config.yaml
num_attention_heads: 5
vocab_size: 816
positions: "rope"
rope_fraction: 1.0
optimizer: "soap_variant"
learning_rate: 0.0039
lr_head: 0.00856
max_grad_norm: 1.0
warmup_steps: 200
decay_shape: "pow"
max_steps: 6243
Each number is 500 + 50 x the weight over its row's rms, rounded and kept within 0 to 999. Layers, rows and columns count from 0. Numbers have three digits each. The size before them is the row's rms in percent of the matrix's.

# layer 5 MLP down, 160x448, rms 0.0762, rows 0-159, columns 256-319
101:494471567396507507483521484525435471555565505542464455450475437573532358409480534471455488508495510478477478446489515541503514481471487420464494566512497423601505510550535562531388522462491512
104:511523533463553446390573473554501485476486487483477526506488632506435500552532622459488476493485504518467437501529506543451558540477460476473488559492562495513477481549501455476551494467418457
105:574403475451468478553453549459494481423478493520607523485414553551427428456516468533492522504513473539438482553527485533444588491524519471456558455482447521561496538551493518530488576521563537
094:550550579512482495567542489566616572373506473492516350543480585485548539472553513501472504484552511500532466527479456495524429426476528465541522487516563496420453567407477456466492477484479518
101:483488483556559472534476430483430517587555487420477511507508500505484474389453482476505611543504583510514534558557449514408515463472533560573552523511480569541424520516496502582541474513573480
092:463458424416600526517535595532538554512486379384442425519541575455410500549462524521524540518539586518508491492487571492539456462403488559524449510549514392474610478453462433491523483466502470
105:572607542586441555451524462490541529533444431521493490441579474515575460487535414458453472524526532413463502474492506560557471545540442567495505547539574497505481500502418489489499493460474464
097:489395529435523550533471445502478480464474492522539474446468493462440551550438515492518415562603499422546489411480511466500524469509552542542462512490491478553546454532482415570480454546500403
106:552457475530482429515502513435560521517536508519523533615466558516484493560520474428539471511505525492572478483481505492537469500407568498539425481494431477556530505489463504517486582443468531
091:525483423427557540555549577511569515513547391583494527432510507530484516489547486559518631543499377513473364587461566462490409493410592478509558484548471446503535510454427449528519500571560420
098:428519505499444471475557536520534509436457358505473519437451604440463500494417546494517521552527514565408490452458384582481518453488558472497496533558462555460486446479501560508452603490424492
101:343470561480466422539534533464532486623438504521535571458510554481487472467429452526529486551567541492476506508475451452525456495475499373661536508421445486509377533483530554427498528521514526
101:586489462520487409589601551491515427451387480433534511543485547548529508520454560449531516497531532516542447489516447494441524441516543551513623500619495496484507469474542580454507502523521549
098:517458471470494456537424496423492434549518539574443549501606485447533475393494531494515555506399573602544536547452474456496578465616494516414559471532453446468561621493469521498559545532495583
101:426421510435527461436435450529511583461562500511451445457489397535552458534553506567604528560516486530393499516569535484536418459458501468538605519603519458500573556503531527530485601492352509
096:591499488511500486573566470466431494478489529422488542519546439488540525500521525506509549529531453529519441538579535537561510569518464465458428476555486440453474575562552515523429490517505438
108:558555459449488501530503514511514488461531493459544530499521404519509542445562407512529579522532518578481446509506472433456519452478504523523428456442430549536509491491484560515585575536487490
098:516470582518502533397488623501493469514460552517583510520467469558530534519491517577502492453537453521527552482417443524517601485424478440484544410508542526431535448561471527528510432437583501
094:486570590475492449551540472499544523409477515458477501520555536475435532577565534439497450452525493500505515481547583472549520455510525589316479624564499527354568471530548495616470473572507453
104:376500461567526480486466444537589458494511486562543461561487436514490432463470494492472455426621515495494559492524493540554410443485473530520488544418536571515505520491535515468545546607484504
107:469509506477507540461467508482480393523575430493457523510518532516511519395505546491500542443453414474492419531511527462588476549476473556445486517534430502510470542586522528599569568503579462
093:527523540503499543539490551569485518510425468478614588414546459401477503485433500445519568545554559540526454421466519544515473479518501513501569505506533547490467506521555476510582505473440511
106:490554542387560465425500487507456471400414471473425448568519495395498515573529524445405512557528481555552561551559521495451458541489538483486464472443421548396531447460505505520481472550550445
093:473468480487467492407476528488450442474529467475434444485589446571454506528532531504472463576464477506535514501491556553483471439469567413577494586532496521450439510478430470365543528463549472
103:451515510579456535461451577562497513498574528500547465525566425537461516523543458609539448463434489453469535512469489475540499478563478535515414437519487449523534498526558546564551454566414453
101:457547614471396516596516496444442556591508566538526511483539547468480530541528468501458463441470525458516481501542541519502513518476598494476586482440505504416494527546419563567553450550528533
098:443470493459442562447535552440428566535501487515531492542505486525503518532520587532491528434498554430464452533495409569508541439494580567476506567577483566530506459601540425528560468545497478
098:593440519538439492464508465499530455513459525510536530501536469486471574492477458447411468524554450473543457549597470468409410460501521537540518524529550514434518468527476460427562465531534547
097:425526471475472516477364488461487474554502578441561514575498452491439513562559468455494507539437479443627536483574557404570477528500486542469475567486499504497426493560560483513369492537443487
109:549508499527534507585516518565505578499548536540464545482452477490566446474482504534483495561493498528577401506607513504530414529543540479422470506525534438465502550517487507566500448518482543
098:410554464589448544569482424471518511492488549386534505468533356558466503445506573483447490461481538488502448571441434594589535518499531457507538574488441458500523514503530461536467501643500513
103:462452452527498560506501484490485458541536516473533526469486460432529473421521475449434493442462563521399461501421467417482455405562507511500456488485492549489435470546547542507447622450519506
106:426460482553508539531437589490562468447476411458431465452423512596514533467512537442574529554522618423475447494579477479446539447464438388480466488518478478447490474457466476517550381492537455
097:524489475514454504512545521483471548623439552506445537518452483551531454485500555485563483550519425476592599522532475509496558357465442561506450489484420433448393485448490475547485447504510498
101:427524578582464572407479533613474568585614419432473504482480459470474465554591481474521547528515519509548498484530494505516604522502507492517505487501483623536465486449429551449577477532443452
100:495481500508500438411448601493385516382466526507479487611544462376471561532432464512456477404426466410546456434504469448473523509514427571433551513482458423491531557544475624432461553547495486
095:547486501561481520568524514497575512553600533480609512435426576562511512551534563543564520474517471570553513550433464423550487438493449518543461542492544552427508532448391549414478446579517504
100:433494424517464491567448526528521497476628510393508562465455543488590572573569613426542570508524465449502430485612489422513471452570466474495519625473569478521563576521426516393463516474461483
102:548441520608424522391422535477530479459537582477429507471473566567520479531552510482618482505634536628497538497488523460528498489508565555428496560527560489484488550454484528542485490526455530
101:461579568575513527541483430553507503491422567371420490549466569492463446544540537362546514401457560439488441512535537418471545454477508586607563509511573504527367500449417531573462472497538540
104:554461556628500503515525586542467546498546608459466498542503464459457517542461524477406577583492477537498597429582483558484503534540540488529455436557474527477491377477544559480528477479499447
100:377453558530619521496413536488567508504520492538577475480493445562467475477460435472457471457541470504554528498472474515497500491633504450460453550518505499614476483468474501521532469518493468
105:538526523319504463467418483561447491565478548580483496518575521534507506479445516482455542561492461545526471507452535455436557487449418552482510603407506444540533470561501565551539492600421486
098:490582427504527513452504478568514524468467504485435447476465389506491424529416616482501558565502437532514484558488540457478533422599549386432381541521494484472459545404486543513553414588484548
097:496396462489610475618498570546472426484498456451540481470479468501577463530479517366425485554533499587451557549459553442455543504494440461479543435405494536502484548603524479509489512577511439
097:499463458525468525491472496511516572499463452411509538496534463457461567504435470592516509521584454563518488489478425534575481545513534515600440585528472590467502486513534501535574458439498494
099:479447489562575576537526575614521628578453496435499489523564588472463564443556534524412543505564511537359444536473511497452500463576465464536439558523491504473504453464552523555539530538505578
097:461539457569554602462453460452463523510503573458503419479551530442500497469526424475414526471520540529604460445509542470505463408519477410543502519510608500433578445494504554525566470486508459
094:452541404526447619495441397459532437448509517531551498529520428450509553531442541535499478503497480477528444484453515507543498491480414571561461517458528577530548477456440586560466510506439495
098:520487549355463609532549471474469490552544433544485521559508529467506561566502452481512454561505465566426563529451417441534464573500441431537508455505491508488548486515468549508514525477478463
106:431429500440499553461521544487467467426613554458491430454466552528522532527407473485434558520478501494522558575552519593529568511499507596505481513450514458468463492545480499490507570550477490
104:560408450472502432496547482557526427517485405537505459599478473485415507560527409499557404419509511519537563505506457578523559521510466555561481481445483429601563487506458582471547537442452426
100:418505566462482415445486518519468488446528618505512451546543421542578505466461534578560487521551498603435536503515415475471480458518425572476447544574491486525465582528522479543516519506475485
099:477514539584440530587525520515492443465568503543572574502561457422415480444548492553605498609537476497431554477409468492411507463570425558544542557424476486475495418478457430478453443471564578
100:452402510522538469424496448479411451500606496545430500497462497481414548474526501483401435488463540388472541463495511547529490468537520502564583509495489377550499521469477437476504551613585510
103:485458585375518600528554394485504500570456560498495518416450508545558496550487415459492517477465447527485495528507496523411522420513541599455481469488596440524525469467533491459469506574523399
100:517449553524530535572551492488450414566529526546569452554620489495489515520465499493498468464490548556480562545529525563493545504525392501491579561430496554578459486531572513539527572471588507
102:468575551542494565540521514433543535472519565498457438500476422478475482529511495518525469501599498358510530498455432501451506415489505533597603594495456394428489506405490475565459460549470540
095:393475496567510408458453550411459502555427545484527467474534517530543454520507505489452413450477544622488558442531534554524518467524483495410536540426535529511476465589435517407535509521535473
096:528527518459430552484469533472486460514555414477628519416535370560482509509454497525515416618451476449517505571401475514453589488514480487510513556498445461525565513608483450430531458487554379
097:435440579525445408596482534585529531450462542613508475407480496600479411523576455570429532443421465386432578463620516542407453525526585485386452531520529474483572507501405512559578535466414453
096:587509486456537494600496554516474473491442480497387472557500499431470505562543437454545530548533492468433475484554513523542457599523552530530525480482503394439590603460517520487465525540568569
104:510558446390485521431516474583558452539583438547522554438413557437552547443561433438505434481473529531462589451520529482563595495476539432573428483491476509472579448568582550529444434485452518
102:455450438535543399490493552486505476563554450542483438509534475530421514470534464348397489497553442485482485469583487515444480477510517593457514558541513515451538425532494400443466578434508537
096:516437528625389469569474520582561558507458548501531535506532481522447556553476479466455492516499478564497460552580498533456544465588488610482520515523562472449417433524499503481496407416568551
100:438555474583487520541488384490520427451398498499488510453511536510516491460471502550540430527454531448468576597417525498477542456442454515472542410463554484418478518475473600459457514535517537
100:534434607452447561561482524573486472443434531472509380510463454512528503523455480476508494450520498459488466409505468494557537450512556498376527468522604432534448578507500461580491495459433469
098:424451464518504429587550452447439519513504459425475540388549569489551481460516469530568529524421499500471517488507470558486543478482534448560449492463478405446484530468500523513487538531497524
103:525563492569491491458437428557496532525572541497522557539434396505475460488483460526518536544505518556545606496490484547470516493504442546523474493501465473446431535485479548481556525530489454
100:579580576522465583534543521527484529464545612551531501524596497477467566489499453410459570467515620491406502483481527486576463507451521555562366426418468399538516499574510487484548492492565422
101:478470512509425482464540546510460369525610519456513518504451550511547427360510471473449484377479468498487496476464537493470508520530540463592427469466499502477454509468482520563520478502582446
097:513419506478568535492446483505524546466580522488519515590489385415521567540445423510513462503418535501472454475485591509440524430573423480533512636528473492502503468501472444441472431551426420
102:527490505506597490359495520532527530470549419482585563509494522501585460523540502476462500565471513537526463405486491461446474499473473459516457500515502550496604534475531421549518467511481489
098:516497571446541476492613477547468477461602480419524443466504490453487486484494458411426438472497464505469504523453496606552531452479487496463494478526551501434453514470422508504487586500400466
097:513532490550573489543538472427550428546497457475481483479570399464562486512506439427535551550493557586533540471613456387554442466495497523491493479440540516612407502471504469508516511606538487
099:479546607562544520573593527505534442554478511488478588467461471597572507499505575546563469465535521513387541550477453525492498527471478516566556544499511480433555529530521538549472457489467547
096:478462444472522555456458566484593445432404489473550442537366445528544469420512502456520503491532462479481385526539512370464493612515497427480572570525419451537528535472462418495422530501499403
103:549453457440490514520490461486417491526448472437430527522449506465500486487519468490512516393557515494396490404434519501439490420394492481499467553545580478529411514489520500561453496542464521
104:506493438513458488480469460461385492489564534480548508459492540556391550503491486558484486468486384495434534516469526428548518444419557484509542545473483505472476518472538528523580444381509561
095:624464454443548518466458535449541524489576505500546507471449517474489643496485573505507445644480472484528471554517474505492450422460494575514482542511489524457464504594581570407419465519487618
106:390413556484454453431558466556556572493544410450468534446511539406486453358534436465594486480468459584512572518480460497378497582552483523567425536525553491470565595470536422507486487530580531
098:488527408497470433408504512520490567553542438507515534577516499434531474519541502496489455513575517516467544433506441534487500431434563508568522523468512486460359388477546485539612480368426468
098:481483459446596488529486417489535479537502536511472419467471576467479513457544548417461548530507406574509422512491507428553451445507539480516505469550526488521512458490493496406495447524401582
101:539512572501511478518575501539468480528509531523524458506451546509523433420536566532482607441572560596407482443475472480571484510553531436518481442430498498515498443428464375508437508546555550
098:475531459469530526525410474554498458544442417483512524457409465429500569496582491532552526433558581513514417594517488479506495484375556452519543460425625422542463494571581530546423568380508437
104:480468556490518490586512556519386463410465468529493472520563505506517485550485482492570496465471399455525486544539480452457482496546417496423568490429511571520484549624523476490503489529525447
099:489469460527468514437415453469607511450468476483495464610480506447441540595414495503501505606554490470472555509529466451602484487488504515533535462534496446503535445464572539619502561535525509
096:469503403561505548595523493424536543521504464401527550502474450531594445545509544457586532541485497493534442514432461493468575562458537507502477546511456512505455501493564527427454348536579572
101:473478473586536467570494443573466441542582497466510607529592488458561529463414476477557530329548540525523528519473547471480471578510457499532547548535439472474485534547558569462393590454574510
096:508580498497521448476495501481478469491522465540513508524465578460539552536516394634476533467555454545500479560535413490519560557455450556472520540434516490546573588428565452402449551471572476
104:493454522558534527426537448405553455571493503470513528475465475452451509466525440539502461510470530519520480541427369484589605411562516533470527595601518501551511483570474452586438417485581488
105:563546440536479423496503478472420484471605507513503602425505544509455437523533479603529529368468455494488534475500535419430509521505521464475542598476535495564525478586468586463517456529466562
106:567537566513528566577489467522544536547452489522539611448432493524481525639504467512519484543440536521436530591416461455557505483541483413561599489558444516504560516470585538565516545458422493
095:443451464528400551472570482521526464569457473484521449474451478532601589561570422614427462501556503483512520488496528452491542396564415441538532526530430443503552464462524482452484577496467518
105:436472525522571557454467398550449485492436555501489517384565445516422441493428543486426508365454487458581616506591432514450479613497487502462527502505470504515540530445504439425577646543526517
101:372542492539499475501562550513501585558595413498519346617553488592454495606496442380529497531475588499520481451556558433413446475431441431504523534456540488425443552511502511517415493525604495
101:437520517568594496543542504529599392479498440536464497539474533435508456505575537394522500497526530572508571537579475558505574462566475448544547501521472558527506538517460481563422419509545623
100:530584435399535476546489558502494502593493545472496474433485506525526516409557592530493400501506511476516517453436389471469604455396587475469463439513443556505582472539553591460531526482552441
111:509479499491442550569502631436506496420550452604510537534465367440468475427582526463539485502538502443486476527475541489513572469453545478581518577527430467456551480554508535495427593480526428
103:512509569481514475418430440495472548488509477458427465527499561469570529518546463484515546539573445444624441577501495525439463465560514479454498535457517464514454408515523529573445533513544463
095:491491482488461452461582488535505507461549515415473611500411424469447470505556519451508416492462566538463401479513453510480471410450432387532482512576564572484528531437475540530504438483573518
102:548416510503475551592591464593532481492463387407533520535462468477397465467406553484529514543497483473538538549517412607493434517591475554509498575516441423500533406424455508491527485512484450
101:544475457477547480554505518515472514444462459507470500452578509582485494522564554460566405515571490509437431445489499517565475562471547449511487430538498549452538543516528623383485434499558548
103:517514560496519552442530505512521592539512500560544470450473543597505478382595468499518551431562450552484488487443386529524503407554456434551532481412481570410483424516498544512450452635494468
097:473452464522532409549445590563527466494481479442470477484447575502558465518552487527583519557553433528531472472577480487597536489522446392488515425480549426542436507462501487523482488409458460
103:429566534430464517546545455500585431597552517455530485549503590599528554489474428479503516459454393528523520542509465471541604501501536449434489422527562446553533461531521500489410584417463539
094:493580487423497470447407475573505478531499502484478484456509550531476587433513537473447488532500479557496516561507423535535448601450569503547434485419501550579514512506465626453570534444500496
100:546499452452518518488424533559486604547479383504466515543489401600440504478468525596551441451526481458529484518487555564451471528506475541451638526526477511569513510486494516502464497519496490
102:399527438496412470401495501391449520480433426468533560489482454578485445479542463585525535420384583535442499535507527524489474486584483560398439498514422578570479500508511529508543502586633564
094:510535524450494518514448523490398484536491459535510537518573491508433555471469452417566441596464557469488451435623454461508547557472470483429503478494486429460527509493491506397562582525478435
101:500554590483462469469579486376493499578567415545459484510528472521494524512508478422565457543403472580520473488523453541557538492532475443478569529445461554503357514506556542465528438470442503
098:536510503495460456513474498431475539394488511521527569457470499431552574554585556528550485467463506547516497569471474491562565466555510415489489477627459552571421559541455555505529533510420586
100:609513540475527561417587478573433479540487490552509562440493428470462470522481467466512526510499457560403459518562522435514445526422511498546499498520590465536539519549529439600499464486530471
103:454520552478482570478528502492546510466587560477537409413508475473461413492536491422467530527406515542576502575567548507417564565534541511484474430520499481526554521561500506507556523564396413
101:476509512492585487472428506456496427523509570430494449528502580435480497580491383553514479460476542450561442476493513471547475478411511520532461478555546616530523485505602393401579513571599438
097:535473525614467505484479561478439472457564475497482502532499552457542474474486526448444602506473499571473537492568601496500506520487628577546568582527545533557501525568378511527428538341515513
110:410408509495421443539529467484379413575511433495484558590523456453544573493409581606495447465500545497475506458509531566440522434571514464520545486384459443507436544419558509490503444467507436
101:500522546496487413553465446502487557433549496397552505423508575507485460526499473507462516567421591529473497545525495586523389514581575433574538599549512473475484518462487481640571536431470504
096:435444463481526423517438443496436490572521574568565440538566461508496438543487509453533443466525457495528498445503559500515439484567530588489489439469532504395527536528467492526538589507506458
101:597469474527515501429579464506456557499538353520382465413549468589508583510448483513484512535570551562409421485557469526518460497520467515496472611515449479537544508491518510497583487435456544
096:466468502519404489584464495522626495527438427552434494492557435570470410495430536566549410475501612583557520468510478501594548438522396516535416447482547433429481481503462590491450533527409465
099:573505519523513487445515520482593473552534586459512512537530542518499562425390535545411471495458471486464545442501496389462496485540473499540358476517461480521546484564476482481415572440595503
092:435491501533391462461628557441517457503476559530377479477500553561517532462486497477567490513483567425501552470508501550559397520543535611523411517508489467483482505547569483518600503524560503
100:506506485544594494575490488533509547501491488409591581535544515477595649439453526548550443551555534518487585463523435584600568537504506491480499562498465449458465486519424474457507573511503537
097:560465501539596541428502479430493476495503494492391480436470461462481611678480551458542460608569517646562503638503592541496491495459554487496442556400593517490535489483595459421563452544487564
099:507470493438459424562446424469439413450544455509493481471371478538553552484464474504518543447433476457495475480547558541570526549535452498474479545512423463456491488465505497537527513457544487
108:471562382575387516565588466512556439428515535527476563524454431574457495431372528617550507429450481468584562482521503536415501505461446628601611455482368493464429460569473514406476400520451567
102:482486513543487506554523562521460477451607467588483529487568443574512553424534569478547550495485459458526478403568514494431469422450426515493614547501511513410532501495430559540495392524545473
100:538488556477477471495515531547502452457578552541540514494379465473519543429507439454538416498510436484572406425479489434504450413396445472482464450484457434491519379466457473488477515436386458
099:467541561547520479537571511479470490465539465520452440537505471514485483550596496506442486609465527574463498530548549602431420565457499560452469536585509426535474441524533495513502526457537541
099:510562564545382571554504522459533508514470535567494522521435515461491562459555522534518529422494395456424456537578599532510504502458504467511632544428507517522481471561536486422517559511566566
097:544474516495457459516559473500596433489566512555511452465427466540486553571488471439427579469437419449566492512451526528516473494421588479560459540571509560503520468505505361513479452422459470
096:423483478476426491581469586440471618498515554416427586458476556465432540501482451542596445466511474501516459499422510487592499540515529495454533390495493483549453497473459603592595480581556526
100:441509455516403476496603472494572538566542509475535389524434489525425453484439536501517541521495536607471656498487463511452493476618506518523436477505512501520597485453512482487531575520454479
103:508398524463503506491477462546560596591476505429493446468485453516448501410553533455555413470423499442482616525398517507545549569438459521509474471560465575448425476501497534532456495474462541
100:437456461481403493536509462528514462449460545511533498495483576452553528470457507479647453442453566473411413443514532505577596463487544454544476562439540541473431493484480526559487512475553530
097:595458496536511476520552471485424581502501418333486486472495553391493555495521464481494482498473472406530468457466565427527460432467479506479461479534610424496561531466561541594493577489468570
098:405422514443349466628413405450563433584511382546521525467466440528521496524462477507476499450524543477541575491553499546516437468542525541453437481497433449604487453484534531538415507497469517
101:553459550438506522477537461560531527574446508494489480475509452480440530571429508513545552587494547607407527567524508483574594509496594455457491541479550421504398550456450467627545518589484497
099:528433480540463470479440549562511571553490414475518508545476532393546542558524461450542397561572409399468425514606588497533508522476408505466558593463546510377422548414463540529561499521443474
099:524578521450564537473518537521440548512466566447572550478501503524507555448499437500552457548515493393470513484556611475434467521529477525479521450525595489512397503362556541557469428530487544
101:462514543492488491523443516478461518436504428479462525450529496472500506537484417516568502588501482494486500443521489459440472492448581561454432533596573450560457512505437524516503573528460481
104:598470555473503500483498494513547544437506592481487444497434441565497569509646482477497410573440452517533542548526538508489501427521463431498494551541542463426517464536536573502482491548562466
095:555475489518448540498453580474471589535490516564527491486433511493498460481499507538549479519387394484547388482581499460451544537462559502518513432600527523525516431478537478475566520522543619
102:545636436507538453511430470539523430437543523484502404358379423477461550479464532475537500508498488505490526525472477486478547510481485533587562505436496478545499439537560597514458494455514501
100:589492525528429476542447517454501531518578604417506502462486525505548482438500555496465554481460530509418539523443501492547499448477528531493486403530512393493443482404513492485456493500550499
105:567541581430536517481502450488473551530455515574561528428445558594471540449383565531456478393468416413551490511490526518453521568518502507495466517472482532428573496620691388524480480458461487
106:533441514551547524392465552500497547463518500555591560500406492464509423527406457515461539490591533410530478464517478475481515550494540523479481502468452511520501584500484555551532497492457524
093:456506526565489469477479493587520459516606511478516496510442468529485514488466497463508574445510426515378487495438529414527542575550479486517522486530478570533490490463491492517532477472495546
094:522531461461463521429578346494452471554490499378485465474508501520474623531509440514507466503456469553407518540547490542487467547550595455503455465507514500472486446495447517489588546513440599
104:527540441569418561449491474478499522505527475555494501568438556630510631633600481507549480453513478399505528525565450537477552436533527471375463468565554530540534582473488455406491409452557495
094:462481620546495435477502537519616545551570427430479462509424526583565494535562488490474565390530503388549469457499526415395451582522457549463461501509522464474464481461526452507459427431541474
102:485525543541503456584541551518448444391433523526554506437522510579489473542481557540552610517461456616535468559504529483576508433441587503548432418510465498454522534420538492559510515528573535
100:507458481541476525557567446465502532520452488493532472450527503578543560469513532498541465444571479491515408506549520488468459560466534499532515522475500482548455558511523454448526462432511524
100:527447478509545464529471455465495589564596453540529571486644524517606439491596504499490498601427436555444464448540499527530390509542425541498345532555535469562501548571588478499476442423497532
101:538486521469547429601519463480457337427430532501536356470447513509498564444508517545439586478439514426484523498483555441528539535491566462577431442455544417439552638439550474447508498474583441
095:523412506519533530535500643590450451506505481489546589526587441533551560477474520504508510546600561491458445505429480572560450520561400462485519448414450545405489555466573452546475418445544527
098:473464546522548462553507460524431557515482512487541542523555508457531486474576409551487540625469524435485470558460477560566454559618409496450483521696477505559563525486483469530573424511409518
102:514496478532282409495558480543518471488603472511598505471487518463461490487515488413561449442386481472513533410522550488556540484501488557574494579465505470532468500543453515537535537483571462
103:535522477449564491435542556597537508501440452435578459396496449423549516533439474520501461504538484563537545522515439493557563583441596460503551497432534491464499560510431432532490538538580481